{
  "vocab_size": 4096,
  "norm_place": "pre",
  "attn_scale": 0.125,
  "init_std_down": 0.00258,
  "optimizer": "muon",
  "weight_decay": 0.039,
  "doc_mask": true,
  "max_steps": 4181
}
Each number is 200 + 30 x the weight over the matrix's rms, rounded and kept within 0 to 999. Layers, rows and columns count from 0.

# down: layer 2 MLP down (transposed), 1792x448, rms 0.029, rows 1312-1371, columns 168-223
# up: layer 2 MLP up, 1792x448, rms 0.0613, rows 1313-1372, columns 168-223
down1312,197,170,228,158,235,206,190,215,211,257,201,232,137,197,237,200,140,221,166,170,165,186,213,186,183,145,181,221,247,207,225,201,195,173,251,213,208,216,213,172,215,217,208,220,148,214,244,165,194,189,172,176,157,178,220,207
up1313,212,183,176,239,229,193,150,229,126,212,168,227,212,203,204,240,166,194,191,194,232,197,282,165,228,189,190,187,223,185,196,182,198,186,199,155,147,216,210,237,246,166,151,184,235,205,189,198,225,192,193,145,154,150,230,171
down1313,174,252,187,163,188,228,207,211,173,199,186,207,211,200,178,204,266,175,208,176,170,172,191,180,212,179,220,175,161,183,202,206,217,226,239,242,197,188,189,195,218,183,239,271,174,205,240,205,195,213,191,225,216,230,239,213
up1314,238,197,227,217,178,158,180,205,163,172,188,180,206,193,183,149,234,216,201,200,241,169,165,198,160,169,193,149,182,162,215,144,190,188,198,186,193,193,165,161,198,226,202,258,173,222,185,192,238,245,173,183,227,193,264,240
down1314,196,153,182,208,140,184,242,198,221,242,217,188,213,206,183,174,154,266,175,235,196,188,194,192,218,183,212,158,198,216,168,199,217,226,190,177,172,211,210,213,207,221,286,176,202,181,200,208,185,181,182,197,173,149,191,190
up1315,183,181,235,208,173,113,226,219,246,272,177,224,174,174,240,222,202,210,215,153,207,218,259,141,284,126,178,184,294,164,210,257,176,254,236,164,240,199,195,215,312,192,178,205,194,179,206,166,191,207,156,192,199,224,224,237
down1315,224,215,215,191,196,257,173,207,143,255,231,169,267,178,192,167,202,245,205,194,248,176,176,271,140,267,175,183,175,208,159,190,169,160,165,224,250,216,201,204,194,212,188,159,243,199,211,225,200,188,195,253,230,205,192,142
up1316,198,242,132,197,242,199,137,149,193,148,159,215,212,156,250,191,189,203,142,227,191,219,198,193,172,217,168,239,217,178,244,198,218,204,172,196,245,199,155,233,202,224,165,174,149,215,201,225,240,223,229,165,234,204,254,213
down1316,203,240,176,218,166,167,220,226,212,186,169,237,182,222,221,246,177,172,195,274,185,223,231,190,213,222,113,231,133,181,211,152,198,199,211,210,176,202,178,177,239,202,195,197,200,226,217,203,194,208,182,127,189,194,185,176
up1317,191,158,200,204,213,228,199,159,236,195,201,207,175,216,234,233,197,240,160,231,224,184,184,143,232,185,210,202,242,192,234,203,152,215,222,175,223,187,205,173,238,188,200,222,214,231,192,148,195,218,176,199,200,176,236,205
down1317,178,236,195,244,197,216,225,218,236,223,195,131,204,226,202,171,172,222,161,201,166,170,218,178,192,244,168,213,237,182,175,157,213,250,171,204,242,243,210,214,244,209,210,248,257,197,242,189,225,186,186,188,194,217,184,226
up1318,244,166,183,182,251,197,146,161,218,131,173,184,262,275,207,142,203,147,142,121,168,271,173,180,238,212,183,243,237,219,199,201,199,222,246,166,208,181,195,139,177,201,216,194,247,193,238,135,214,161,256,202,197,202,164,168
down1318,196,243,175,197,197,239,210,229,198,176,228,206,158,228,194,240,218,164,211,198,188,174,187,177,185,212,226,178,258,148,225,192,201,217,255,267,198,201,233,234,205,213,181,176,225,198,213,261,240,206,224,216,257,160,201,252
up1319,201,222,201,188,174,227,210,215,234,214,187,181,207,178,194,231,199,182,244,214,220,186,241,207,216,226,204,181,177,252,228,175,160,185,207,236,192,221,184,184,175,170,231,214,216,241,213,197,164,202,203,223,211,251,226,204
down1319,186,214,167,211,181,190,182,222,215,180,209,205,203,206,233,194,213,187,212,247,199,160,249,214,209,263,206,143,188,264,208,202,175,171,185,228,242,207,222,208,209,167,170,192,234,222,213,210,176,202,221,204,152,217,219,181
up1320,210,184,167,191,204,230,168,216,186,201,195,110,177,215,181,215,232,201,249,211,192,210,218,166,180,258,225,181,150,199,151,227,203,183,174,233,177,216,224,231,218,185,180,221,159,226,176,168,199,175,193,121,140,251,184,202
down1320,225,231,238,197,163,253,232,175,194,169,147,226,186,187,222,203,198,181,169,211,222,172,194,201,198,168,220,224,244,197,221,203,190,191,193,168,205,176,207,146,201,167,229,197,198,181,231,205,236,184,211,189,230,214,183,157
up1321,206,225,159,173,172,224,200,175,202,149,203,166,203,209,237,202,194,215,214,164,270,195,176,195,161,171,190,248,197,193,187,166,178,221,250,205,154,197,186,193,218,251,202,153,264,183,207,212,211,254,181,214,208,198,179,200
down1321,164,238,216,176,178,222,192,219,253,229,205,159,166,175,173,232,213,213,219,205,214,177,191,182,220,202,169,204,257,181,163,161,218,196,218,180,252,165,99,208,261,113,246,203,228,208,177,237,243,245,184,162,211,182,221,200
up1322,145,299,189,214,222,265,238,204,196,201,187,194,235,247,218,150,249,223,165,145,243,232,232,170,182,174,261,132,164,224,220,167,314,184,111,203,264,154,215,171,222,237,163,226,207,142,239,187,185,204,172,217,315,161,180,191
down1322,181,109,300,254,218,167,119,232,201,210,179,157,164,194,273,203,179,177,202,228,182,237,162,214,190,250,214,196,217,166,153,94,164,190,188,215,212,188,126,256,151,256,210,138,182,150,214,267,198,258,190,184,79,272,203,221
up1323,166,196,256,173,206,144,152,227,191,171,169,209,186,156,216,195,256,191,175,204,181,174,202,181,192,186,164,198,245,179,234,163,185,179,207,214,164,193,185,206,226,166,198,207,163,208,230,169,236,257,216,211,209,211,184,201
down1323,248,249,232,194,155,161,181,157,161,220,210,195,218,166,199,215,180,186,196,220,174,221,205,218,184,213,167,186,181,174,224,222,208,206,155,193,191,170,161,182,183,150,177,198,212,180,246,186,189,225,190,207,222,168,214,205
up1324,192,257,233,160,253,264,126,206,154,194,220,187,156,216,197,208,238,169,203,208,157,187,188,242,164,205,257,199,157,177,164,162,227,193,257,204,236,188,243,187,156,206,165,264,205,207,226,168,159,180,216,178,205,200,175,155
down1324,263,237,224,239,238,197,170,145,241,207,257,231,196,270,222,247,210,259,197,140,233,239,198,231,230,182,178,221,254,168,193,206,202,245,220,215,190,143,208,212,145,214,254,202,195,214,247,209,167,189,184,200,207,226,167,148
up1325,197,230,213,165,221,256,152,187,217,192,195,237,209,223,248,246,213,212,221,215,221,211,166,237,103,267,226,152,168,257,267,213,174,117,210,137,196,143,250,217,169,154,202,205,144,204,141,138,205,213,210,184,187,225,235,238
down1325,238,235,189,267,147,172,175,233,171,197,148,219,154,230,170,218,210,244,143,189,215,184,204,162,170,245,179,148,211,233,190,211,206,162,216,191,143,178,206,175,107,157,238,239,166,216,204,125,207,197,159,243,291,234,203,236
up1326,259,198,192,176,210,196,181,185,246,247,223,188,209,223,167,182,155,178,139,198,208,204,182,240,231,212,151,217,248,198,225,234,229,181,194,233,194,179,173,242,174,256,232,177,214,268,169,189,160,194,132,231,143,199,227,197
down1326,245,172,209,206,226,231,156,209,248,239,188,208,249,247,195,193,206,233,242,182,191,125,231,196,249,189,234,167,194,154,174,179,230,276,151,241,203,120,212,154,240,183,208,189,198,231,148,174,197,146,184,255,236,163,191,200
up1327,181,200,159,188,195,239,212,225,216,156,233,168,211,209,183,191,219,178,161,240,161,194,154,174,197,208,262,187,159,198,171,182,202,223,185,201,178,201,193,172,256,151,146,211,194,227,203,193,183,203,205,175,164,209,214,242
down1327,204,185,227,177,176,198,183,203,186,203,152,220,197,219,203,217,195,238,202,181,236,215,187,171,206,195,183,235,236,179,232,214,173,165,215,184,218,220,201,235,141,209,208,217,221,200,219,224,195,189,214,178,211,188,211,182
up1328,171,187,153,249,137,228,241,194,221,159,241,156,207,198,270,223,157,269,162,179,300,200,203,211,241,208,169,228,183,221,237,168,233,102,206,110,174,158,215,240,181,193,174,193,292,112,238,205,177,226,224,223,197,263,225,197
down1328,194,185,77,148,272,174,120,247,163,213,167,205,178,227,203,130,238,262,210,283,174,198,290,175,240,167,257,217,198,150,150,223,259,273,188,214,148,142,147,193,143,239,219,203,213,216,193,162,246,144,228,178,198,179,184,188
up1329,237,202,194,257,203,169,195,206,188,212,175,127,243,213,191,202,209,208,190,155,234,158,195,219,180,198,216,225,234,170,249,188,237,209,182,230,230,225,194,173,161,207,197,186,209,219,173,194,245,200,221,225,203,170,172,169
down1329,175,234,178,210,214,232,208,195,229,196,195,195,187,191,192,152,205,194,233,237,227,222,205,214,158,175,224,185,213,209,239,216,217,191,205,223,163,230,190,181,197,215,187,208,194,219,211,173,190,194,200,167,209,166,146,192
up1330,220,140,164,161,205,172,202,257,227,173,179,213,198,196,189,207,164,188,220,263,146,183,213,172,224,184,191,188,137,192,119,236,140,270,133,238,165,221,177,215,201,227,216,136,232,201,210,215,192,183,112,299,220,185,177,154
down1330,222,236,217,283,262,174,176,143,111,223,195,164,256,181,162,176,206,165,228,220,134,200,196,206,147,201,195,194,220,265,239,168,245,196,182,186,113,150,144,221,208,214,156,159,235,251,217,165,183,162,246,245,158,130,191,246
up1331,174,175,197,216,163,191,195,198,224,224,247,160,197,199,172,182,224,142,194,183,226,184,196,219,209,253,223,217,214,217,187,207,231,198,246,209,226,151,198,220,163,182,166,222,160,178,198,210,221,199,183,217,189,207,200,214
down1331,215,203,175,177,228,199,223,209,193,178,234,193,208,184,221,200,197,207,222,211,178,239,154,187,226,203,207,167,197,169,172,183,188,190,203,188,215,194,172,193,220,210,234,186,195,173,207,201,221,218,199,212,147,187,213,245
up1332,200,131,202,176,237,202,136,215,156,192,168,183,195,233,165,205,213,172,187,166,177,181,197,205,281,160,217,202,174,173,174,209,245,238,220,192,198,234,204,258,177,112,189,188,202,165,180,195,256,189,203,226,227,193,203,208
down1332,211,229,203,215,220,199,198,218,171,243,253,131,168,138,174,204,214,137,180,236,246,230,216,195,194,165,186,197,187,160,188,201,194,174,242,125,231,155,135,214,264,108,216,181,241,218,215,198,275,217,214,177,206,194,186,178
up1333,178,203,176,186,188,195,217,202,227,192,230,210,241,214,232,231,223,216,181,186,157,129,177,202,190,241,184,132,291,227,228,178,255,211,170,182,192,165,168,228,211,195,240,181,188,139,198,142,215,257,212,201,220,230,264,219
down1333,203,238,183,241,190,215,211,174,229,179,205,231,198,179,243,148,217,205,149,239,185,170,210,228,233,237,185,140,209,220,250,214,174,137,131,182,188,143,121,268,149,174,167,140,189,219,231,213,226,234,203,208,176,177,218,228
up1334,191,156,205,175,209,197,179,188,230,175,156,217,195,241,223,227,242,186,209,185,178,199,213,197,185,168,262,225,175,215,274,146,213,218,229,132,273,217,221,154,214,178,219,218,209,233,172,200,229,166,198,221,215,194,186,203
down1334,196,199,148,207,188,210,235,183,174,181,202,186,227,186,196,201,244,236,213,219,212,220,179,200,247,172,147,132,195,203,195,227,184,247,204,196,153,201,141,228,198,229,130,171,181,203,200,199,227,165,235,134,187,220,221,180
up1335,202,232,145,194,162,147,168,219,170,162,209,257,202,179,203,199,174,189,192,194,216,162,212,197,264,256,216,215,162,182,218,204,193,199,251,169,170,226,256,201,144,252,197,162,160,207,174,201,186,234,209,171,188,166,204,186
down1335,161,192,219,203,199,176,176,161,237,167,216,229,154,194,148,195,226,196,211,202,218,202,193,235,238,164,231,203,145,190,188,241,180,213,211,186,197,186,230,218,217,253,251,173,231,259,182,194,203,258,227,178,231,197,229,222
up1336,219,225,239,195,185,187,184,194,205,177,192,180,184,213,218,210,183,187,169,191,167,201,187,199,192,246,203,180,168,176,190,242,193,206,198,230,184,224,209,239,181,184,186,229,212,163,180,179,188,177,204,192,204,178,183,201
down1336,180,216,186,165,186,190,200,213,216,179,170,204,212,184,219,204,184,201,201,200,204,194,197,190,198,207,161,181,177,176,212,201,199,207,206,224,175,204,217,213,165,225,207,219,221,145,173,198,208,193,205,193,270,189,201,189
up1337,200,169,195,140,200,195,131,187,192,125,246,202,186,208,136,184,92,215,154,202,144,222,191,168,201,215,246,186,195,224,201,230,239,203,154,203,226,243,126,150,156,209,201,257,171,204,156,163,199,218,191,228,215,204,162,192
down1337,158,184,202,192,229,252,171,156,225,185,171,231,213,221,140,234,178,261,218,260,161,224,216,220,228,165,220,201,216,203,196,214,199,175,228,245,233,284,184,169,232,224,156,255,243,225,199,123,202,139,182,217,164,232,169,235
up1338,233,188,274,181,259,185,174,244,151,226,202,163,194,172,194,263,206,241,132,196,192,198,143,208,217,202,137,136,266,167,225,228,218,168,264,176,199,235,231,217,239,205,190,190,131,128,163,168,223,258,255,213,206,236,265,210
down1338,235,211,316,217,237,249,175,241,238,225,214,236,203,215,271,235,219,272,190,165,178,182,167,184,183,178,189,114,150,178,231,243,245,187,177,202,126,256,281,144,206,202,206,214,214,151,121,192,188,182,214,167,266,238,218,170
up1339,199,202,218,190,199,191,218,187,194,200,193,146,174,209,184,207,218,176,190,218,235,221,203,202,203,188,201,187,214,202,182,215,203,192,185,197,209,227,189,235,149,210,223,203,200,191,194,195,172,201,175,215,198,196,190,223
down1339,197,208,191,197,230,211,228,170,188,238,185,197,186,222,240,181,212,193,188,221,206,220,203,213,189,189,201,229,206,196,176,246,218,175,208,238,214,229,215,267,217,212,214,184,195,170,178,220,183,215,198,186,180,221,195,205
up1340,145,214,177,213,151,227,229,198,219,174,191,204,215,223,172,219,218,128,221,206,186,163,171,240,223,199,232,209,175,209,261,215,215,193,220,171,184,185,201,135,205,204,205,193,222,204,214,229,223,230,183,225,150,172,205,150
down1340,184,222,199,237,202,195,251,203,178,203,198,189,206,151,208,212,194,232,137,229,227,228,167,205,244,219,209,213,133,208,224,178,194,218,211,184,170,198,217,189,192,178,169,164,212,222,224,219,233,201,208,186,233,184,190,188
up1341,193,191,217,193,171,212,195,196,223,213,245,142,228,240,210,213,225,174,177,202,200,195,221,202,206,204,182,197,218,204,222,211,156,211,203,197,155,219,199,190,238,245,187,215,167,171,214,213,161,172,162,238,195,230,239,193
down1341,221,169,186,237,205,187,171,217,203,174,229,198,212,221,205,207,226,219,187,170,208,198,193,169,231,172,219,152,208,277,223,180,181,217,151,233,243,180,236,205,211,172,199,255,197,234,215,175,200,216,237,276,213,271,282,220
up1342,194,191,251,136,249,174,234,175,184,150,186,167,212,213,206,214,237,153,245,199,249,215,257,207,182,179,108,249,203,199,193,167,179,156,177,155,177,186,157,180,199,204,268,201,184,228,202,131,145,192,215,267,223,212,189,143
down1342,203,174,201,148,228,194,199,213,245,234,179,142,181,181,209,183,188,217,208,202,158,241,178,219,184,169,222,238,200,194,219,211,178,214,178,237,243,171,156,169,222,241,153,164,186,181,233,189,157,208,175,173,194,149,187,204
up1343,173,230,179,203,208,173,199,215,194,184,238,225,180,183,217,213,193,168,202,193,163,163,184,224,207,216,202,209,206,178,175,196,184,201,189,177,185,234,247,217,188,201,222,182,196,213,210,171,185,148,182,227,172,195,204,207
down1343,149,182,199,191,236,149,204,257,251,177,191,196,187,206,169,217,161,194,225,181,227,166,230,155,209,187,185,199,179,165,199,197,205,208,216,257,162,224,248,233,158,220,191,188,209,230,217,153,190,190,175,220,240,218,199,209
up1344,205,184,165,254,234,225,180,194,152,202,223,150,153,199,212,166,224,195,228,140,175,199,219,209,203,216,199,96,215,150,180,247,196,195,226,177,151,270,182,191,242,214,204,210,154,190,118,251,209,223,209,192,194,160,198,229
down1344,253,231,178,178,149,223,199,168,203,178,198,198,160,197,225,198,228,209,172,214,212,173,195,164,224,156,195,184,223,167,251,234,164,169,175,194,186,283,226,183,195,197,253,223,228,207,181,261,168,240,188,207,238,166,174,234
up1345,215,206,194,147,189,211,261,210,176,160,200,182,239,170,183,220,166,170,186,238,210,220,185,217,236,204,206,172,238,224,196,184,214,221,164,188,169,191,244,272,218,191,188,225,175,164,172,237,182,190,231,208,233,189,166,161
down1345,192,188,219,219,203,156,217,212,187,182,182,221,223,201,153,257,218,236,191,235,236,193,174,209,253,221,249,178,214,185,233,183,214,217,212,186,182,229,222,241,215,232,187,203,239,163,217,217,183,203,226,141,234,188,222,260
up1346,196,182,217,193,141,191,203,176,168,210,208,197,201,191,201,183,230,172,257,180,192,174,160,194,197,257,219,212,230,182,158,169,180,197,209,245,219,196,194,202,208,181,236,210,199,211,198,193,202,223,211,188,191,183,204,172
down1346,204,241,187,197,190,174,205,199,203,157,198,184,212,221,194,178,200,170,193,197,239,190,187,230,215,190,205,180,216,170,187,208,191,174,183,168,221,195,226,200,191,176,178,198,252,173,198,184,167,194,188,218,199,210,176,215
up1347,160,220,237,249,238,242,178,159,199,232,184,217,185,165,203,185,251,218,211,189,258,215,214,203,187,156,232,201,225,189,212,195,185,182,212,222,236,160,173,245,146,203,250,222,151,219,187,198,195,176,210,185,216,207,174,171
down1347,229,224,228,208,194,234,222,145,218,212,189,241,209,189,200,188,191,233,268,190,245,248,180,176,188,153,222,183,248,170,183,201,172,226,211,204,219,143,196,252,201,249,231,173,180,186,220,189,208,204,137,188,226,197,199,181
up1348,177,229,152,156,233,260,192,184,229,206,221,248,213,218,188,202,198,198,165,229,202,192,228,186,232,188,250,250,244,194,95,221,194,184,226,226,199,214,190,226,185,261,218,221,169,172,210,154,220,174,149,165,184,180,205,226
down1348,168,170,194,172,224,188,167,223,237,253,213,190,215,179,134,167,163,182,187,175,194,187,175,206,157,171,232,179,188,238,262,154,229,185,159,167,154,176,187,147,194,178,200,191,202,221,275,194,204,242,223,175,207,222,153,169
up1349,244,211,197,179,172,224,221,204,175,180,234,184,235,159,163,172,205,165,134,198,174,208,142,204,223,209,170,178,199,247,171,207,218,153,160,259,206,197,173,243,203,262,212,237,182,167,189,146,184,209,134,268,192,166,108,196
down1349,185,204,187,195,196,208,251,222,219,237,206,126,198,214,150,149,198,221,194,178,212,254,194,219,196,196,218,132,190,187,168,169,246,221,205,193,194,191,215,182,239,200,177,223,249,161,168,275,259,200,253,192,166,189,144,185
up1350,209,215,193,179,206,201,166,129,190,191,221,207,245,209,219,205,187,255,223,182,204,156,224,209,209,129,179,195,177,175,209,206,197,199,184,207,155,229,247,238,192,253,191,212,175,240,192,201,186,169,196,164,221,136,192,207
down1350,182,174,248,259,181,155,229,197,225,179,269,125,158,165,189,186,196,206,237,175,246,256,205,186,166,186,247,192,205,283,156,189,226,172,115,272,251,205,187,203,247,192,265,164,229,220,218,248,206,212,181,131,271,152,224,171
up1351,207,184,151,223,159,208,227,210,229,170,217,172,210,171,211,140,273,187,225,248,194,181,238,199,211,179,211,221,185,165,250,203,211,180,240,156,207,216,173,202,210,213,186,189,184,193,218,208,212,205,161,254,189,202,198,215
down1351,153,212,203,183,185,237,210,214,225,164,185,161,167,197,233,151,186,204,224,216,223,118,242,202,213,249,214,154,158,214,152,231,211,143,148,156,155,226,148,157,242,210,218,187,187,177,187,133,185,213,176,173,180,239,163,196
up1352,216,240,260,185,188,195,219,233,194,180,223,177,254,206,235,275,220,172,196,174,242,237,163,173,202,227,184,207,188,205,160,186,165,196,182,116,172,214,291,198,179,140,186,207,171,158,174,234,192,199,227,168,192,213,185,190
down1352,161,207,175,158,203,205,187,203,146,243,246,175,197,160,199,274,206,181,150,193,202,256,254,232,186,142,194,188,237,230,215,227,174,189,220,214,160,187,195,238,164,215,204,232,219,207,205,160,206,201,215,185,194,174,183,189
up1353,248,180,243,153,220,145,219,214,224,187,215,194,173,154,185,252,154,165,158,239,165,242,196,173,185,224,174,210,183,236,206,207,182,202,209,198,178,207,166,240,251,237,202,177,183,188,144,245,190,186,237,197,227,195,197,204
down1353,224,188,205,187,172,200,209,214,218,233,229,209,227,197,184,203,225,212,194,206,175,222,209,223,213,197,175,214,186,200,255,215,229,160,241,189,221,193,179,202,222,219,215,195,252,190,157,206,220,204,252,140,127,211,165,178
up1354,189,239,181,193,194,199,203,239,188,179,192,254,228,198,197,215,190,223,222,188,204,221,209,182,212,201,175,197,188,194,172,186,191,207,202,175,202,171,217,219,204,179,219,268,235,197,231,188,209,230,204,226,153,205,198,156
down1354,175,193,184,175,208,189,131,196,210,183,167,231,232,211,191,224,188,216,201,215,216,188,216,179,207,179,157,196,196,189,185,185,229,231,213,156,203,178,229,211,204,237,204,251,242,207,217,190,222,229,206,176,195,202,204,215
up1355,204,193,195,125,193,151,229,228,163,162,191,236,212,185,193,255,224,188,147,274,178,233,266,179,222,210,166,239,164,234,225,265,200,242,164,188,231,218,176,190,178,174,191,206,179,217,171,197,244,163,149,165,191,159,166,209
down1355,285,225,145,201,205,237,228,201,254,187,195,192,198,228,209,225,222,266,149,209,90,306,224,156,183,196,272,202,217,150,225,230,259,293,145,187,190,228,220,199,219,200,176,227,156,220,197,158,262,206,210,187,223,267,187,209
up1356,200,226,225,204,203,222,221,228,201,166,190,210,202,221,211,235,190,176,194,239,175,182,175,238,191,204,193,193,232,223,177,178,204,235,203,246,170,196,196,197,216,170,186,205,188,232,212,148,180,186,173,180,221,229,206,174
down1356,186,202,234,203,204,167,199,181,192,225,226,190,203,190,207,204,202,143,168,227,224,187,235,219,214,219,238,215,201,199,180,229,216,211,186,197,225,188,259,228,230,230,205,209,222,178,187,164,226,214,192,215,195,196,215,185
up1357,278,219,232,192,199,214,202,172,202,178,228,167,204,189,228,216,206,191,197,196,181,185,182,208,229,212,184,204,210,168,236,202,226,180,214,180,210,168,185,211,231,204,200,152,213,236,229,179,175,197,203,201,196,197,222,208
down1357,195,223,224,177,225,179,185,219,224,194,227,198,187,185,213,206,204,185,234,137,215,186,189,194,216,197,199,183,193,222,230,199,193,177,248,196,198,164,195,216,252,198,222,177,239,204,213,192,175,183,200,189,196,206,212,167
up1358,182,218,187,161,225,173,197,212,202,188,195,195,200,201,204,210,169,192,171,204,187,164,226,186,204,222,225,195,194,242,189,204,174,203,238,207,209,216,203,184,189,188,233,188,174,215,152,206,195,200,179,208,178,199,211,209
down1358,159,208,190,179,168,207,141,183,207,190,212,249,195,202,179,223,230,223,167,173,204,145,218,184,228,208,216,241,198,208,164,203,172,212,223,214,199,257,184,203,167,235,213,223,195,231,163,180,189,216,194,219,224,231,193,186
up1359,221,228,220,200,195,165,210,246,242,165,174,137,191,209,188,198,220,193,125,177,203,220,216,191,214,157,206,196,186,169,173,148,244,217,210,178,193,202,217,211,171,163,235,208,175,168,216,247,152,188,193,185,220,200,200,198
down1359,215,207,196,195,156,186,210,219,214,236,219,211,199,227,212,161,166,179,208,193,179,188,178,193,221,215,197,212,198,185,260,229,216,195,219,230,210,217,195,214,206,194,240,228,204,185,182,165,248,156,217,248,217,254,225,169
up1360,192,240,289,189,175,161,148,247,185,210,222,182,207,263,192,179,221,269,203,230,205,219,200,240,192,205,237,223,230,180,211,193,214,247,220,196,186,278,231,183,201,174,213,182,205,213,216,147,240,182,187,249,194,173,165,168
down1360,165,215,245,249,220,189,161,209,199,229,229,174,190,214,152,180,206,280,181,191,218,225,244,223,131,233,178,235,214,153,247,229,219,214,202,170,153,273,211,210,231,178,178,176,217,176,229,162,216,199,200,190,213,211,186,184
up1361,242,132,241,86,204,177,170,145,163,166,197,120,163,234,186,236,246,137,135,256,218,275,262,261,162,258,226,151,224,177,236,206,269,183,156,173,216,188,234,182,277,191,212,207,223,167,187,255,257,184,192,199,222,196,132,191
down1361,239,215,136,155,179,219,238,151,180,204,189,180,185,239,249,220,215,271,219,210,158,238,237,175,114,171,158,230,216,171,147,136,292,268,127,251,118,193,182,233,231,171,225,179,193,190,215,148,166,220,264,210,248,220,231,176
up1362,195,242,185,146,253,214,171,205,168,155,197,197,201,231,197,201,215,167,169,172,192,204,200,211,215,170,203,167,152,171,191,201,217,243,183,189,242,216,211,171,200,177,185,178,155,231,242,235,207,217,167,239,207,159,181,195
down1362,178,210,211,228,195,266,193,180,182,203,187,186,183,166,231,194,225,184,151,180,181,210,191,163,202,197,189,225,196,170,189,208,200,212,227,216,142,161,208,209,253,177,181,131,205,181,208,189,156,190,238,179,188,221,199,205
up1363,173,216,222,215,192,176,219,194,216,154,198,152,247,206,228,203,173,229,200,198,176,226,171,181,253,233,194,213,244,237,189,197,191,159,189,215,222,285,225,251,193,239,170,198,164,200,193,208,207,175,209,223,227,193,166,216
down1363,218,191,224,225,241,180,235,142,233,157,252,164,224,212,196,179,147,197,167,202,187,161,187,214,237,232,184,252,195,239,215,198,214,234,240,153,213,180,180,214,226,198,267,211,221,191,202,167,201,168,270,181,230,129,191,265
up1364,243,198,185,228,196,160,172,187,187,185,180,168,204,202,201,208,199,204,179,190,154,207,167,181,130,222,184,229,186,212,232,183,216,270,168,215,141,192,218,191,207,173,190,186,219,200,218,235,262,194,208,270,214,159,247,195
down1364,188,215,215,244,208,198,224,237,170,217,150,170,240,177,163,205,248,249,258,196,166,229,239,175,200,185,177,113,238,196,240,167,243,203,211,208,163,216,264,212,208,182,179,162,233,240,159,219,239,236,211,254,226,162,194,110
up1365,193,210,247,120,172,165,174,284,188,212,255,125,177,280,226,164,238,217,174,209,167,240,175,270,106,210,214,238,253,173,159,147,186,170,124,197,175,190,256,194,167,127,233,196,152,155,167,214,148,144,181,235,180,189,124,222
down1365,248,204,148,157,195,252,219,249,211,266,202,236,189,271,146,190,185,248,246,235,176,206,258,233,60,164,175,253,127,137,251,166,149,136,165,203,95,225,216,199,223,153,205,226,280,199,154,258,180,187,185,190,197,194,154,234
up1366,277,158,210,177,190,246,161,192,201,171,173,256,218,194,228,254,195,208,138,268,178,210,218,196,216,220,197,157,169,162,236,167,221,199,213,159,166,179,240,195,105,171,171,117,242,231,173,214,183,160,214,175,211,173,186,242
down1366,176,223,190,141,183,216,185,207,200,237,130,139,186,206,211,195,230,149,239,211,215,202,261,229,220,141,170,149,191,210,192,213,228,254,250,250,212,187,233,200,184,153,211,174,197,176,182,233,173,255,162,193,185,245,135,184
up1367,217,230,196,199,173,185,215,223,201,191,201,158,196,240,225,229,201,203,132,213,179,218,174,194,217,200,202,190,171,234,240,109,187,193,167,183,205,144,167,190,199,171,224,181,187,187,194,192,168,229,233,186,228,175,220,190
down1367,130,182,188,217,173,202,175,219,223,154,194,215,184,212,201,220,175,135,222,208,228,216,207,195,186,171,214,197,145,240,228,144,208,181,156,173,143,207,199,163,189,190,198,260,245,237,204,199,138,170,199,180,182,218,198,169
up1368,261,228,181,168,185,198,134,205,198,229,184,242,173,246,225,172,208,205,175,203,148,167,224,176,227,279,173,217,162,221,247,199,221,200,179,200,169,197,224,159,197,221,219,210,190,233,190,183,183,219,180,122,215,186,210,201
down1368,198,183,166,237,173,245,188,150,189,140,138,206,206,224,177,174,248,210,207,136,166,187,172,185,236,205,184,172,164,281,241,179,199,198,202,200,171,227,230,296,253,192,189,176,138,174,209,202,216,244,221,169,210,200,220,214
up1369,253,152,213,216,138,205,266,204,193,201,187,187,248,241,245,208,183,179,167,189,167,195,206,212,191,189,199,261,222,250,194,207,217,203,202,177,157,183,201,194,189,203,229,210,218,139,198,252,211,208,223,206,241,233,200,171
down1369,234,130,185,256,176,180,213,225,173,260,182,173,256,188,259,267,208,173,189,212,223,251,201,197,223,247,194,174,220,200,216,166,216,177,216,188,191,169,222,193,194,164,238,183,234,208,214,161,199,160,215,151,191,194,217,206
up1370,179,239,208,167,242,164,213,210,141,178,181,168,199,202,189,232,241,229,225,234,182,220,186,219,199,199,216,219,197,186,173,198,249,204,143,177,234,195,213,200,163,223,250,258,218,219,186,161,169,242,154,244,185,199,199,161
down1370,237,190,216,192,175,209,265,246,164,228,214,153,192,189,187,218,188,184,150,221,171,249,201,193,179,205,213,141,160,201,209,180,260,173,149,179,237,233,228,212,164,243,189,188,224,241,166,174,180,224,143,230,205,192,186,253
up1371,214,226,175,167,165,158,226,165,181,167,187,223,226,241,187,175,210,208,148,159,220,211,179,212,189,196,193,199,156,187,223,124,247,185,168,166,209,172,165,214,184,196,188,192,188,208,226,168,199,185,147,212,214,214,159,240
down1371,194,191,203,202,214,246,256,193,192,212,190,231,243,147,176,168,168,185,206,218,208,209,231,240,214,205,255,185,224,233,223,193,215,162,249,196,148,134,199,220,201,262,125,128,227,150,168,242,193,186,232,232,238,190,196,202
up1372,212,192,227,198,192,176,217,180,212,213,172,191,250,234,158,248,232,180,183,179,228,191,177,216,207,200,198,172,162,227,165,204,230,217,193,218,194,199,243,212,197,190,238,204,192,185,188,216,185,191,160,212,143,202,208,202